Weights of a small GPT-style language model, trained from scratch on English Wikipedia.
Architecture: RMSNorm before each block, no biases in attention or MLP, untied embeddings.
Training: a variant of SOAP for these matrices, 381M tokens, 2907 steps.
Each number is 500 + 40 x the weight over the matrix's rms, rounded and kept within 0 to 999. Layers, rows and columns count from 0. Numbers have three digits each.

# layer 10 MLP up, 832x320, rms 0.137, rows 546-603, columns 0-79
484391462503554435493488496489460515523507482553632512518489465483529520457477449486512476494511449499481494472531489545481470491524466449502525545511492500447583448587449510487520499485556457481545420509586547491486486506482518478486489478
457520511483510537498447448418490512534486559493448541495543421536519462481491522540492488520541554530589534481458459503440447474531440552491489534512471510516554573476568440466531432547524477479516459536505557469481563475495522566493454531
483487525497492534490521494412491446489479476624589446591478493499556496556508527453550553522484527466541559481514495410518532631543444547557541579553505513464505561476517489438489453488515497471452470478423471607542410501501569538468435528
460500466498489578523472461597512543484595525493588563434509450450481467515515542450468470573526480426513522543530586488518523573468475482487526507449478542488418462485514456509477492477447556507461497443471498529502484549520533533414508531
514493535535463476495534491388490471526461443536551426496537492505508513499481475543479545400458475463503504454486485483553585453610478562571511539468453516447523564467539480531501535472510435500502547507584507554568480501463493482435514575
535523456528418576471520505477482516547550480481614468445448548424505525465502584544517549521479490498453502423514497515499452522515533468543527493560499523448498451505528488532518429509536525435450530508542449458475448521499454465458476597
463495460405481500464459391483467491504500458491463460449518506555457495553534429550485463480485478546528529502468527470493448496504494497501448532481503528507533454503504509484537460485481469503532494478491532592499524539446504498485489523
483452560528494526489468475531478502451466550438487538472481476530520512502482524506535498508453533552530473562467449589497456476560546441521498461510509523483565507469475460487475468539462522484513526501487500560515487436571502503516546470
516450481486528571422483500498513522497454532509500455456474566600498511573498435527502496490470534504596577443540435450567471459538426511484520448511491526534528515496493514550531433458499449461515528531494507556460450513412507529487547418
588534534532565549451535523524507498527526483537457550512459528494485438538525446521462540473515547479495540480507441568545512483444536479506507491522425486455530484533550492456490492512482540485454527535475441494538512503484490504530581536
488477479483440468497481463439447473469431529465407511523540505469500501562514496505489578571438439519498483480460457522549542508574483532539474486471561535469489462489487509449489506464524466494472552492504545500507506466480436535570529540
468435490456516507456444445555396444475489521513493501466497496458515560438550411469512480453459555522516501499514494490528536513504507565469444491495514574477529492590511498522490497535450499448486460439501526559433529411374499486505499535
516502549433477489503507531518562451503526454557521476520529527420504512498473443492513471530517492519395495423451479494478466498504509498557513548497401511558540558447478533482499402448507500570534532489502493446564484436503492484580477478
555451472520560485478401525489473526467519467521535490503504520490498462492585497482533548586479499497516484459525509550497464481517406492476485496514541480512550432533468522488420470492464539543519426512451516496545497460450441455530539565
518499415556533465522485514485547533503447520455543555497521491525564509501453520497451460504511509436510549504529446462500519449448483449502427514523557524533559485480557350464513545515519502492519499439489551463491555528456571530489463519
525557479521580504463482578514445533548487517509490492432560471527543525499464538500504534530461381468532549515437483512381430519479511507487537545463503535519515494459514539508487511471512528443513482578653519429472500508539524552518506547
513496486476508491459501432483498467468438486455553500523466475514508472510485533580446507451540479551515480448444590512505528466480428552471503523390483486470477506502435493527478524520578517439504530474473463471465501474492477535528523587
536450469563379502465519569440508513420513494497550523522449511497467514524539494491495392500516458465463514476483539452498517500534482473428541521473508560512517510505555470501491486442495550562482513441537464490521532513509593521504488488
497409464526541508506519421512512512511530501497438548454528526503497473509514465571533516459522546581537489419454580500502433503439571500566530470456512514472585458492577445470493476503477485456492498559410498498433484483501477527496471492
484536576471552466523453483505464466518540489476501446528460571510458541502596499456486509513558504524456466492510493484512483500554498527518447553530462551540503544420457488480508479485514473495520490566505470518525494425489443479466455454
484535427524477608604532548534474523498524474534516502571471552522479517440524596485478577507508458519551502528542515477528568530485520571568527511469467476417458549482476471589523521437490483505522517494573412552453480460472524558530493554
496467532520487469449524467532491479510504448504423529491468526494555515513396379517568533532480526444472441500457443466491501495509507476563484514566510493508449499525465515455534673545515452439493470458521567473467442523514525431532503465
494438471490530505548546461460486533520497461525446539491487491473485507494546514450436580533487530494504473548497530519516437484526420431503479482486559453558617477522523513461490528562491510450450449456527492512519551459527507494521468460
449522559459541496555503502496552477466475504519486533404485555519522526536469458464548522546506424552485529505449531547476478475491491504500536472464467418564450488520489550541452439519449512515545556485451478483461609568512431506488520471
538539512454492493519492446511536467540556427486502562510544495548469495555579543492555539484467504538560488526533504487422548496501463549429491503519552522520426513529529511494520490487534474530482509479492511527438507458483520488484527507
544505479527502455540488495538431460448504488530534470533481482498477529492418582526482467531470585493461534441513453572446520497485493512530481552534503476494575548515512574515527505506425505470546519511492549473426546507527493542443505460
484507547440509517485485533549484504501470524417492487523525513485515460460432470449482474510500513496534471513591509543523460456527524503474586499503458520455466533531493508479454537479558583529474464450499493478559448511577525456458455475
493474502500483519497480460452478531545461518508484427521545482562514485465469446475512582461531515526539536479573467459459589443514559522494461478461470530457556425504440565413581404509480468495488595457510458498537475476455471572452471503
511496465520509504464466467492462485487504502411494429494505547464459543534497457563499455557498460453511454521526528539541494446529534470490517461499438451507536548495533531498580472550474416504444504463521484483487487482497466492546540466
490471452516445469422447492446423523420518524507417556544475448576535455593565464503472450422483506544499489472565445557458498532595479461504501543533546467468528462529457469530560483429516469482510545483498515450506441476502523495532437459
458539438562516500570482434576535481474478596530482517460478539459501477465474550521587460477474483551494485483458462479496511525465469489504499531476537543469437470491561521443522511570514426481445475475501565534423551450498504531530536433
517458464585478527493540514462467535506479465516507499486486426503513486501466560496490478426503447489543503454496450496539563465462540583534528524486464514584491513516480567444455508497460477540488518517499501496521479445531507554463560479
562461489456459483504533562545503511523456475482465470488429530564473521460470495516556516454557566530448500505473498549466539541528463522505467411484515514475474539488496458478460504484489516493522418535432461500508564502521466456538449433
545505503496465489524445465479566517524490570495519528452517412512575597473556481478497502570528618509530471475497478494484579486503470534483485499494376513481496462530476464458499459554465493418562581530465536547519565496483439486485542481
441497543519484513477485488432558539534531568391443480488452522558481486492479547500491488465486483462474491530529485491501442555471497481451433465533490511549457570517504541407468572424402493480485484512500537530480512516490415509554431499
518452443504477517493502558457542509519483494514464562454486519519469552503559538527524452487502509470508453476483573516573522437499505446499504460544523433478435478502540524483554501476532596460549545549526514491571556472564514494511416510
536513496457481427573395483533519519445484499483483535544426496527475451498483468443494511517529436474456500436439438466504514527481494533557368498514507497542453513455439511561513489470448563484462499485533472486555514560501518489506424461
469526447407480514529475559450479482501502528442455463561500562466510481500453505514445493511440504442571505574522536476495477506497453440583511567501446519536528531534465576456577491422506537562485513493442467484466479566547443472513493586
513517489439507483547449452534515470464482405481516515516457533545530510499576474509534459494533439519562485493526508535518471544463554456488490500566511599525455506500469452496589436486473540376452502513557519495525451487445407525494482460
511538570515564434483512526518538477585485523487506460502478462461504454500510545460540469511489561480510526487469534462513563492523446445417541538506449574504481490535459549473522496474505522514547454453509502527593396484480565455474559506
520487520479512480531470444588494488579429460539500557512473474486489533547503491458519492538536514560497525498486449498471537496467580511488570449481482523474487544559515426471510537507465459530475450494539440466512442497558529478546494464
429468508472475499478511491443551508577473522450496501498485463529512482610421482463476545501503555490476460458529497495524481440495611543483440505432545579516511499573459543517516510516507430471540464505526524495406512565547516525480490523
513571515473471520537524519505506474482401428466414535470547516444525580540491463540533565567475522527498470530467442505445392584553541551577498571435464497570492488510511442491462521512476482476450560502442498552532444485517514480488503469
439455423494408405505510489424436471492515433561532527481445408494496572450554542418435492513486473546537384487460532531436434431506498412475491438493532495492558502512499541507485549450525483528508518501451584519504503453491604521509384492
519498459412545481529475439518523565436528523518540496484456521530533488509542541479556472520511484474552514469543516506512537474523503515471553508493518487422564599494468494554532446502454449511540497503522494446487467482533467539524520463
445444523500530470473558455483464515493454530487568526534454448516508494427606388515504517475491520509477437455506450530397459480500483458533442534411539541482489524511467526515472556498564570440478521517512468487530486526478460511501480494
550477465501495484539575572563572494471519502485425508475463473522482497518462483475498455505574426529519576511552556565557422573507558581481556520559501436509514553542496511452506586467518523446421543430444520420473474536465480494480526511
521538498476521474521504503420529496487520466496535461524506434447524527397474458475406477544492538489483530556547578526550449500393551531513505454466502511554544457478529462541498481452445571459537469535495566451475481527435525465504422501
519500533563440456489507502507577444449486478524502478492434483500512501534544523483388487419494529559523507544448548461449463523520463571514623541507502463584499514490589495501559496576521461525571506545455495420464516500530498442451457493
438498510542541504499526467472532492544473476515498472406507539441506446509494477543551493603465436493423534434478528431515506507557521507532491460516559459499450561467518524468514522590532478489488482485493517440457495497413486487496581467
406468501445527510494525515510516548530518507486463487446470482509470478497571460497516485520474504498571526494503579514542389447498522474502503510483469540480486475520525540510480467551547489535548486521489490539496469468509553537414512495
503514496532479505555462441509543444529529579480458490466537510448484487442522464502422450453529501498511540504474497417515486491498595580568515499516498502502467492477548487466465521500515421495414451447512541534549465521469457588559479546
563453518493552487497519568540502529513530556418437431476523519465475515546516545506456456574418509556504502599458466550516521513473568477450551546400538534522501517500549453507531503524562508425508538479485460501506523539584465491466556488
484480494451430475506562465480507441528460495482477493435475517529478477570489517496504419468507489555471527483521526463523499599437561516609527475523519477559486501546444471517461504392552509534549574481493535486483458469466477478496482472
488490501567482499531499389523520460432550500530405478454427504515455462509490525536493565454497508538515433596441547472476525533524611397568508458518498441516512474472474497517501444539382520456463479493450487466529543474503504533496492466
498586466558463492516460451517485389462501495599514479454496535553559463505534559481480587504517508429521556466489560502445507424441484512462479500534513506451487568566494571468507510483513478464506472529516490523521476476491499434542527461
563516438483491479440490523513462523487466511439545475487531490510454523486503539466505476482541490574505501509523502512483462523539536536465477514452505481533550534449502544483587413559477490546481459430520453497458566515496499517508553485
465500563523478479556516494527517535497483491514502522511558503457433521429453484469465522494417448496429470485558510461582574496466485494439483524495514515530499487533507493470513526519495491493498500465535455508458527456479582566488481589
# layer 10 MLP down (transposed), 832x320, rms 0.131, rows 546-603, columns 0-79
495527466492507537490491482588488560529485449451424544551524404482554495507493555438502439500514554521456527446569428444514510508496505465474475478494501469507501522508511509477465483478486514511522560474475504431495565456468528550522474460
464502449488472466509502535520470437549531562540464525481468555555514358452410476486467469531454501485542544490482609547511521499553499534519489519416516441552447557505471457519495538502526460448488562529505517490524496484520543443509527482
486498512493573578438508521510541475518526488515471526524435525548519415545474479422468435544463471515489507514494526495452537534529475470521523532481456565496473527464451482504511452458512528498535581553505497570508474525526561501532458475
528494506533500487445554501489464556442515497451494447511530521512496492498445493534470557481439523548526487545468479440440474471477491561472490525511527537539474490485488547515513530485463478502581484444490585465532505557434460473519488490
541541543512495404468511439489499516465584507483518481549516494487435503525566496541571508468535544478552483494504495463546473516464463534456510471507486522582467526457534513477502523484558475548477561538460434482484495500507477491487506553
509507449473458473514495472475550569467458504519511514565510453583511513542541381497531487529519506496382563473424460464531418525502466494499501546511516474529472518477461511499483497480415543459511436461497472524501469487494602517535453518
495574528565454527438474513532442437479518528521530531482497550541386542582516472500511454467493485457518455525405514495520539539465467468544544480493534459507509490404495459505486485560507517457540498540421551520539487464492571568512575491
487516450527523475588456461453595496532447582475447532547466513548460447517509481497497458435465457475573473453485481479470547474510532507490460528474475510485517487476477503474465492464525500520523468525455568478488471583438526495424443458
485488470498439484399539504489470505484473483488524512473509542515530601467471494560503488473505464517573547412443543539541535575432476474490483512495434509400534529457521498543473508580505521495526503511477513501501510503471497554569468572
527457536501485481540481450474467478513519521501456468516489454433526525497529431462494478587462497459502520465551463490544528468468514495508503513564505498468502537511528452525501531493481523463547433516428462494500458539486408466481510521
492490501525526480474448520524481512473545440521528550529533492470466477462490543462529536455515509521493567444536473491480496442473558485498485499516500472456487514469497551554467543535460477533573555605464462527479518519488472551467501518
520516506495567480508457507515425497493475515509501462552436534520544479435516567485475457481419467514522499462567513441509565490497492566432581562469453550518509526413517482551427565489485476542446514534574461520534469514525539501479518505
552530490497536482482473583507503462513495506480512513460514538494523474476448587531515465534452467625528501607541485483543416500459465525481488558519482469523507508493460503506519509509534447540515477491476562395556474541506519473511524523
488513500497471506477463490461484520494451514473443499502498486496500521447540524500447533491461476529542496489452506462472483560539562484517452551508499477532454472515550474499438487526492468457484531474521473454462470585523539479477540539
452516543480518550502589571449478468514474462597456564422465433488481471532530500470427490529514476548443521535507536498493478501538449487568426487530528493530450524455537537454486544491489540487510583521471521525480488465474556482530527514
504449587428517453477506427501451537473537514507533468531494463552517530473453605489453504476478495443464544481511537553504554526471441516501457505543573514491469510556497573453534397523492470553442539501447493497493467504545495524494501489
465513513541471509552542444529562559454537514496516526465537449471511448541531388541445504528493504525495470500474441519505486493468497466530570442467466473559455511564548495511492542563466509453525478489492460501449536497513484485586476527
459514548528538481493499530474493509548530480427495508504524451565444463541439582508521517525540509475587500528552431519497519531548469506543532440513470469440470522540405510538514521482574439481513528420397461442523519497566513492449490506
527519499570535564588505426467560443447489497520478476472388511499471483519569509512470582573521495566523537553451499429495580520553581524452449496491467487495527505512415520527524490556509469418461523492493531519423473562471442455442495503
587515509513412502435447468514445485443494541509532513509466524545511544534484511511483522568435509534543524503493537508476503480449514510513492441486529519549441539516472505458532452521516544528530426579510430492515503587501470493565493501
487463468516545565468464472538492461529550585458541499556559496530481503466518500471548529513542529494498513495590566457506407501455531524556575465530497527548415552507521487534481532529488475531455531490539482522559466448573532501546474496
538516485528458498465450549532481502511529434585431456548476477473445470502427417510595519491555513493508493464554513499499518502464471505509461484451525483515398499447505506506548475528522533440529464509488522509471572464493512548470484463
501481532508436490526536478489525509471481457530543504483532536567464506563487539505527407423469408516478501520470462517519506452454443485558505507497495471507551465504464559559477524525545524506499502460508471543481508487543482427469421550
514477522521560479465537461480458512479486575514509481533433495517529474502463461479492520564559515487521522447562503539445508492461521498528459506459460500514485520496498440502477556477475528510494566557471397463528487601553491447502554454
562530511503495491455479555504576539521497552572550522528420444497514464498439516447481574524536511529473522536479600484529525588569488518444519512485465490493452496521483437478536437536524462540507426549507503524453491452520477455525475489
515484540499486506524502499472422515496517603512584390426537489525533574487498500499544405488533486503479529496530547488473493454444477486542557516512432473509525457473493503526527438516535502513543504514511441494488491448500514522511477537
468486400576443485506566523478526549495497530413538519495580559506512481399464486481484523543485484479492518526477517521443446496471474404474583449486406440387543554534524464500508476571596548514460478597478496545514428442561476451443453504
499495512458497494433524488492426496493467483483527481442478456516416520509507480431567472532553515483455482454498496428539475486544487480507517488546525497527548421451472511494549446501481514517529510570507455442503475530499503464546481473
536564453508610525526462520511549478530477477533514503499479464505503466527437501430486434472483439488461518521414513573468460529483496558446514544434504486491531446573500497527489498490478484408425545573484438469456416456499472477479528483
506476540539490472535523479503457558451500538557514475494508518508482486521402506541512453526461490481513501529469364507464499568552500482590470544502442554408481489440505534506502513550536483497507535508558523499516451527534508446469564522
465596452467449543559488475412489531494554431583492559543535495622559527430526422536477509426395540472549494490575525479519516489547527446479582477484469568499459456466509490463525520523523546522471468509483572481489495488493458497467544413
521432435494528506532502516514526508535447423485485445544463559440515581441484536514569518523490517560531381536484527531521452489460501566545512502437544462451505532475474567495496481552486508551511519463531496566492507569495494416555528456
454498553532513512491462501411482494477489610571477513511529435526537506469566495453491440454478503474498523504507523482504447474579503467488553467472493508500504534496445538490505530461485467468523531486530585475447499471460513518480537551
503517488442468530485514510499493499482455450500462565470477440451472535458425491471457508557464539547485436569532536473486519568506521467510441465489560408483516523506605514445543485513509454498546490477547476446526493463471509497506453580
491484479503510570491486537507464502584521534522492543453519476577552601474571465468537543553564490495563482430466495464486490551523471519422479526515486571524498531431541528531525505515527541456577507471457470491546498504456526485448478417
541524544533486468523501484439572552485497454551458513502492510541510511518509427515522585482467482514505432494501450558542397536506468493557533519454560526477467566487557471533578480461489545478399532541479521531491601514491507487477483451
422534498508532557557513521475594500523522521531512443518514469481522529509557474471430564516521501527548558462511488542569520548494531471471471477459458542553464521574459551524517480582527580551428520498447525467485509485493481501501507512
506424435529438467510493501437513513467490491461424525474482536517523558569486517551511485492584460495525471596466473547483465573467463506469538487487511575495515497544446483437557456494565564488490459510504455478434456488431478536448474504
572446478486499523578473535500409535472489433476495514435440513506493525475476524535535455530460536461576520553568528476494533503445424463524495478539489579561537591436474447469526467512525449554470490459485491436569489491518549447474545549
490598492540457521436456397484481494492446536538492475460494523510437529516554501550509522523472528526452520508466454504550498547480454461405477456474506525447418480527533429470479550489576517476441491503528497518490441500506507482517533410
527413426518518526506470493571500557534506406444506529514549540542489405509463516579468503533514467448428485498518568500443515489501484528501421488488541584496446509525516532438524497443537496518508483523483535493492474532418526416528486613
491485553509461530492507543470439562564476427493644456507531461449579480512467474518482465480500559532489458556482514503502515475466496511447468482449510529518509459553525484506497461461522510559522451476521525451498536516507529497441446457
498495471480477459569458487532532529477550516519488481556422569558495471471522562496485485466505504502582536534538503537547457568540421467504472557562457459526468525531522477511566493573399451505383532548491507575546476534423469419476507563
518503514498583447522518519524447536414507551522542471495396502493502463456549532489421589476489512543433437501500487559515540482481496456514530447521545594561557494423520481509480600515541438520513501562391552475404513548524497515454515479
453579454464433483522485516547437515536468526489511517479513447498514615496493479528550518486479544465423560502507581510480455514523544516514475493459491473522445461539531520483539515444496488576498517455556499502475456490502534502481375588
470501501509424548512513444481416506532454522495545550526498466522522475461491567499479521499443476521527518510514533479549507499478530451539505546468450528463492533482465484521506496469545512492533571499421553513507442483515489489521503598
540560498507544444519517548416511531436562493535523450498552522534552498502455541497491504452504544500458533507522569577479495592516479567514552497524472530527485518564483515522527534581482518449472481480548423439515539568471452496479538481
475561529438511436449498527409510534543527502481504416476454533459545495461497470447470467536501470511504506546545513524528525558466553489552461529518489515482553450548510501465500425380525482455519428469486511517518525531555512562488505481
498528486528494545481460509525484464544507413537485508542517414453465521526533576471511522485447506495501437425621442503526488524560524527504506506470506560468528505559481537499530487514508484460511497580515530503562517476489599463479494567
500458485512471445500552457543453488545432566480466560457528487539521494492432567510449479478526440490515484517466474509461467508423494482529485530442566502478512493544557433536505490482491497438452525566499543533541482451484483578562528517
480511548504501480557547512472552466494441478556424462503545455532480534474498464467544452438565482552494487477480480480505509516535449515479563511514511522466471504523550544500500516493543524534473467487469483488390512563488500565495508535
498488489517444451481455556484517530406533451460571491462599564524464486551476482486522575520471475513550547480454496563507442482487496481540592488427497454468506525495509453449507520523447587462520513480482531502514556531475516453517491521
512489558454564529499499534470502525462523512568531441466466511468453478483489524426509523479579522554519461475453524513478520463466479513482543481537461447447456441508432563524509507513532521484468459622472466501482494512438458430533476487
492525492469497499489484550545508492524475498424535489527576478538536523580473495483485468457457465504494498510485479514383529521473545529522550452501454516547447522469535567494527533478559557457518512513542527464494508501462434441540495533
517546521440613518548522420478508428482450483467521498565513488508526530513502576553528512495479545489496544547520524506480451523507474543452562533539481469501472512488456513509413527499558554486529494488569469555480450526446488522577498561
515475516454482471495501494489410563482508498500491540528513420518470545506537483433500574518451510547514479540491543433465430430462466479503517517474510443506515495524460569533476550449521483545555474433526549533531507548497492475481479487
506536528508518512534482559528540544564454490522514524519582555561491410552555539491540475455565544500561449523511507556508500521470512508478445491540491497486392477463537546440441538538449537510505510517521528479480469481525510498511485505
477463435511444503432567539425416526505593524521468539440463496480547500466503483548466456479526496508562517536568558513521561513452531556554460433466535512477534496501508488481509541521549519479578472545465432536460495508527429564497511493
# layer 10 MLP gate, 832x320, rms 0.135, rows 547-603, columns 0-79
532496441481539549529477474521460489464547550493473478487500460519461482508502564496542418518483453486478507523527539530574511442543508453512537468429503525481558504457507488520497516547486486458489575558477513518500478541478480505549544423
512475433502454501462464459472434415509460464427501527509575458515592520464446492395479550509408546543461553540560533450444571522501511524435483582418453525498431534403490495539497474570591518479479463453490550547468515485467549601496490512
467498469497523455508472483428470580444478585519563464494516441499485491525540546436465509518506520499510512500522509514516452471505512434552549523441543497491443478543516483504522526512515580461522447535508471505447490506502523587482498488
549455535513427447516520533533505562469499549466481566501520462517502544505507538486497456452496562508478417496539403514550531460476428505519588589521502519514500592487528564473538482545568518492514481405558461565496524474461496532550524490
464532454452447488553507537442535495552499514473569462481536567481551516487611473499508457549510516467498446486525532459439524475471517456433526500507440526481511459472469516479490462505505432464510545459574456537471518503388509496495390555
424471464436590538548484507495528526535541548528464474476477479483450489521461506500544436469525550525442458504543489535437512524554509520486424521505424578514475493473478480481522487527514483484472453491521537533480418507498494492487509508
491513472558469575512524531443547498505503515469520523493534510513549526465571522437415507536561465462521482467527575484473523517505457494461524543487468442488454486504431542511516501483527514489504457511503475427527493442523483502514476522
502492515523452481529479410572538489483477561505578404527478581430475566556467477457519544568518530522540538425448458497483547518474480505521474463474464537487474543450583568514471517487498504477470498435577427466457422462507467414501400551
488502471566542484556502519542448529476543557486492560498497502482473501559472480484479518470515511492552524533504517495536496482515516418479542526545448492417503546518523476526488432500480472433514563523523503465465471465507542512473474490
474528546480480491475463512567520466521478512522461533503531521525455533441497476482511533529439535540505500440545498502479491526479505483538560557503456553511490566496529594521449422523398485478515459527506459477520434498543439495447479528
545487508526544455485501536540543412522524491542504483530414490510458464559535536452512516457445473483521524521549482543526528520456491506587515487523619444504542425484463461495423447465473513449458487525472403533591504486534481460534606500
457499457554522496527453545511449512531461438528456536515520470521494519535561533555461497516499503543479475493488516526530572454529539540448481532497439448486504438553441494437543576466575465488443438423514455565486430581534496510455562483
498506511521508478487496507476550401474553475516549517472480485495486534540524561521515554495476493477483472516482525507521546490497505471508448495452498498505493521462468464442504442538466422454485517580523471520573512495537460441547505503
488508457494564553453460549526498582487480535514587522539513499504499460479523515470509498476560572410546493519517560491468502532527458530503438511515492475499539521408511485407474521580553566540526494456469535540567549541533541542578450480
463426508500451538495538516489498509443525536552425528528532416511466460502519577521549421529462533452490514435506514469504561531512455511517477524534520422521432511560566519529450546515505485570475458482445521517530526533470478522425504532
483496455490493525458441460431476482508461558472477458485493518468464488520485594502468503518500509543525505499444533484491491474499511605533509550476488554486468470480544542491529455470558517483518512425526512488515478526488506530498481555
470465512524456517502542464529487459478462533497505462488499445418496537497514538475486510501468497452468456515443514532476453449539472474510538504523488484515492537517486508464513561525429474467518459600472444461486455474473513442538546518
483434511513571509476405547548496515483463555492568515516399473428524558534513460478585473467467467515535478510474498482591544554547515570549541467484507574512512521556523546530460507479484425456498548502503526524395482530491540458531559465
518494504458464450535511529531498470469546523467472453531517518532483519447488574524511472527533501514461504458435486541516520474494530519511491479513470544554512509416511570437587555504521480427539528497518592519523485487509475493403474474
506548515494493534527553499466495534472487537552452495509440497483478479446488480521477556475489562548469498494500492536491513565488551483506508383404510544418436513500456531555534553405512537503427503581515482520544460502450505446413420527
485512465442494524533518505550495470421540504464546490522453544471519514569521477532501445448530517507511569518497500464480560483534461452496507402591477482537489519519496475544471538527556568409426568422484489541470539545454522537513467473
437532469451482438571446512495501508566456491515503478491483538505459556451538563459485451545518501548481514485481524496543450534440547509535539569471504521495503504550495546480490454523452543518496506549500495510472450536474505474448545523
522527493429484550467495552486511485465625482480489475421498508472444534510545515432481526460498526529517537481473490527492460481500513552472515477530475446453557441449517456524464538502570510476467475473439484480523470524513493480481562491
529531523539522409449528512512526591476495482463536489447501456490535520495541597480493462484545563490459546497472532527505491444591562497550552475520470514528575508499475543594510497497586503479495487443567482544527536502564533518519473483
527477591585488531500483589447502454477554494526502550455481514532384535522426485506507478501462474534509445543510480552456462557563520432509479552497514493490398552469486427495472576491484504487496518519493499500526468496508520482505573516
548544454475495436452519508471493501568544450500399500572614478483559449519451561516450535393548545450490499463481502522487534510475456448473564527546454498432503458585530486469476489464485532490447520509526527518491458533519572469481479526
536591440524513481452516529425476430498566505471465456452493438485514502546456544516467514456467506486491506513537536516460516435573560434457427553435485545517486519462464506496459408517432471488504513558563438493523436445473467456554566495
471504462493428428517457480482548477493571540471425509513501552539517493458426521428530485463547405517488505487497524550545450470465475565544488536502472496553543479540549511534496543492516512508463498450510527485451457495563496469481580606
496462453501473488493484433499503463489449563590512483544569544478497484530502506556529508556501457545534489541618551392509472526556548527497434529504482484453495545426489476546465457450481437397516520481453528554471512527484503560492530555
557535536416544511517466502476448510470558575483459492519465508462586472454519546455491445454472421500512493474519519531528549495480471437521405517496468513466489495532435451510521513527507498507561497481525540520547432500528580523536456572
537457506521483573433470518526574565523519567434590470505463442499478525522505513459528557466518553459449483494428520480494480510394547520503557456508496493598480482458466519512569442525536505527454480472568590497458596534455490522502603514
509526425463539518576519518526519451462537495484504454487509533492451475494494450457432523482513534467529509509480511506554493437460490485537507527529441490514498524549467460473472485477563446495523495533461472450474507519518512476446487538
543562522475451468435493562501487491498499435534490514509432433517416538500474513505472484505463516554522466509477523524481539502477537499552545545458526433576501477471597514512499578476463431519444468461499451502491476501487533548477494516
523552459499517526506485514484544566515477509496459470522490503556494464528519491437469435529500482467558455561504484524515466486478413457533514522478478520435501519535483495462521499478454539532470486528423481576533471556483476545508465471
490430562533583485561485422461545478509484441610461538437569582483574513490551513531444578518491457511494545480521465512482458505490531447506549571516481527437444495498464406499472500490524528493541523477481548546494554578475434490461541450
503463467470490511476418510616586472493473536437518460450478486492513528472495568473515513579508554532492610486473518569569509447562511425555494496473603526534451503515522494478533537516534512448459474413480484506592517495530482492547492508
590540464481499431502488481510462516482474454436567574514513520499518486526614517528497453480434469510479485520497518545522503449478433535456557519517502475492464447461487467536511493522463533530469519428452507517459469469531487515519496466
531495492512472499451461600557519460538548482533488477480402443513457444562482551564518546483485516501531533498426476476485526530475489547464563491497445518489447524469426520564552483555430508549546482446502520527528515530507465482431563515
472502570496590484438531539468460552530534470510533505449499495557478501505495519453505484559487526505474418532552550479523513508544495510545494494492465557476517486491523505478494478446569507529520483495511450493585448499560505450476498524
529534477532515417458545460595486518520499414500478547465501431473571505546497525474511503519494540502466482463524492489532497492451528548490495488564441502417438560497507517449529561511551479533395499509511413546516543528475480446503458477
517529497550483503521443472502548422475514436483528462512620450457434481418512526463487544457465474515474465577477471401527529540490513484539552512511542502490475461502508480430498528522537486499474538494537465533450457486432555478538502491
467442421471469535464511607470509530565570471483498565477463488498581496522403481551590533472511451545573503492496520561494499507577485512592450560501531502546510526460479472460530451476444453593467533520442521516490535536426477444481540484
515440519397546572469454453437573603503491570524395532542596592550643457543566523417530450522447442480532531459547426540525424529568557565486452617615443382443459504533575452494470400642552598457479598560573470515492501518461518459561437488
460481538495498489536474495597512495590506478449530443489477485414590462523555506501468486527451551482458502534500473499525511475530460528509552550507497535434493536478549488523548502540520562490504482504464494460499488479473472551478551503
584507500603542511481508485509574562463500490434565495471528514460482524511517605437444449498548543514506519568516494510497570440514486491505482512530535445479534420468493454514518528538463526505487521488511486476550532520515559452384481460
587413551587535543502431527554497574423431553495487484545521563540500503556502531485442408496481449511476402505437505503463507513454497611497566448529578480471455500427482549469504532505504523472436447439509460557517486478467483517519508452
552459528516488510476467570516438465522546516551522475460557463511475492494508542440489418535445542566493499546482580489460532506534514466543564466522454581509426588519468454427500530550541496482561516456496416506497517493538442477531515537
494505504519497476524501617512446565534518504502457505471505533470456492481443520425486490524551454446506486534464563501536483484492596541474517449491467485529532502491549535527512557526470438535443455533508475471549467564536507546416527530
500532465509491435522435490430476488475493485530463470510498475532606497494474527507522539473494596518498442569507543499470487537406524503553535491537478549467557489461509470590469498426502500461547489506543519478522505507535523580473425498
547505464487523457497487501507490504422561536559419470502517483508501523545474545520471505506507440529509514545590500482539478469474479537450527516525456514551509524526530503503492480512433539494557509584516526461504502485505509571493521513
579521519518509444480568511461554500495543478510490515508558483448515510492533461452548459475539542487596539552524453477510465562445536485427515470481523472492444453518486429464472547520571429560484456617579433543479524559527509505471515484
444579498554488458454518461450461455482428506496478495540524530481476529526479508503474502536501498517493526534465549544509520522506509469476556494499463503499524500481493529517564526503506472498425511533529526531515498528547476530499458452
469497554524518544526427542537486503566486528444479458481515511480487493507478436471458495488470515483536485417517465537621557512513520516437512459432495552465430486513498498504526470542558546515449497481498503524510472483592552490565546507
541484514507374504413433523552507508437465530466564505550567520556449442477471557494512472541503519495507464490507541483542481483594509446491459522487477599599484538471482489504545474452507523533545551503490517549489515574514479447504509506
513480497494515533408536507529516533491475487492475492511468398482488526502508564466474502534553482443519524525484449476522456535476502491530468493460483527468507511465436518490446532516473561509450540502447486475551520526436517490519488492
473464524517504474525494520509548542493542467474529557477536461506519479518568511492524528545527493493480498440495562462524536527482479514482580535411463515507532485511503486508445484516479498478495484501476459598418439536463466483490416499
385557553526543488449473532494523499472560516504457474458486451502539479528485460455447473535490511484485491482508529460453435478509546454480455545424510496462486465526482543473541523503490572445526499468497431556485535519509521470445521499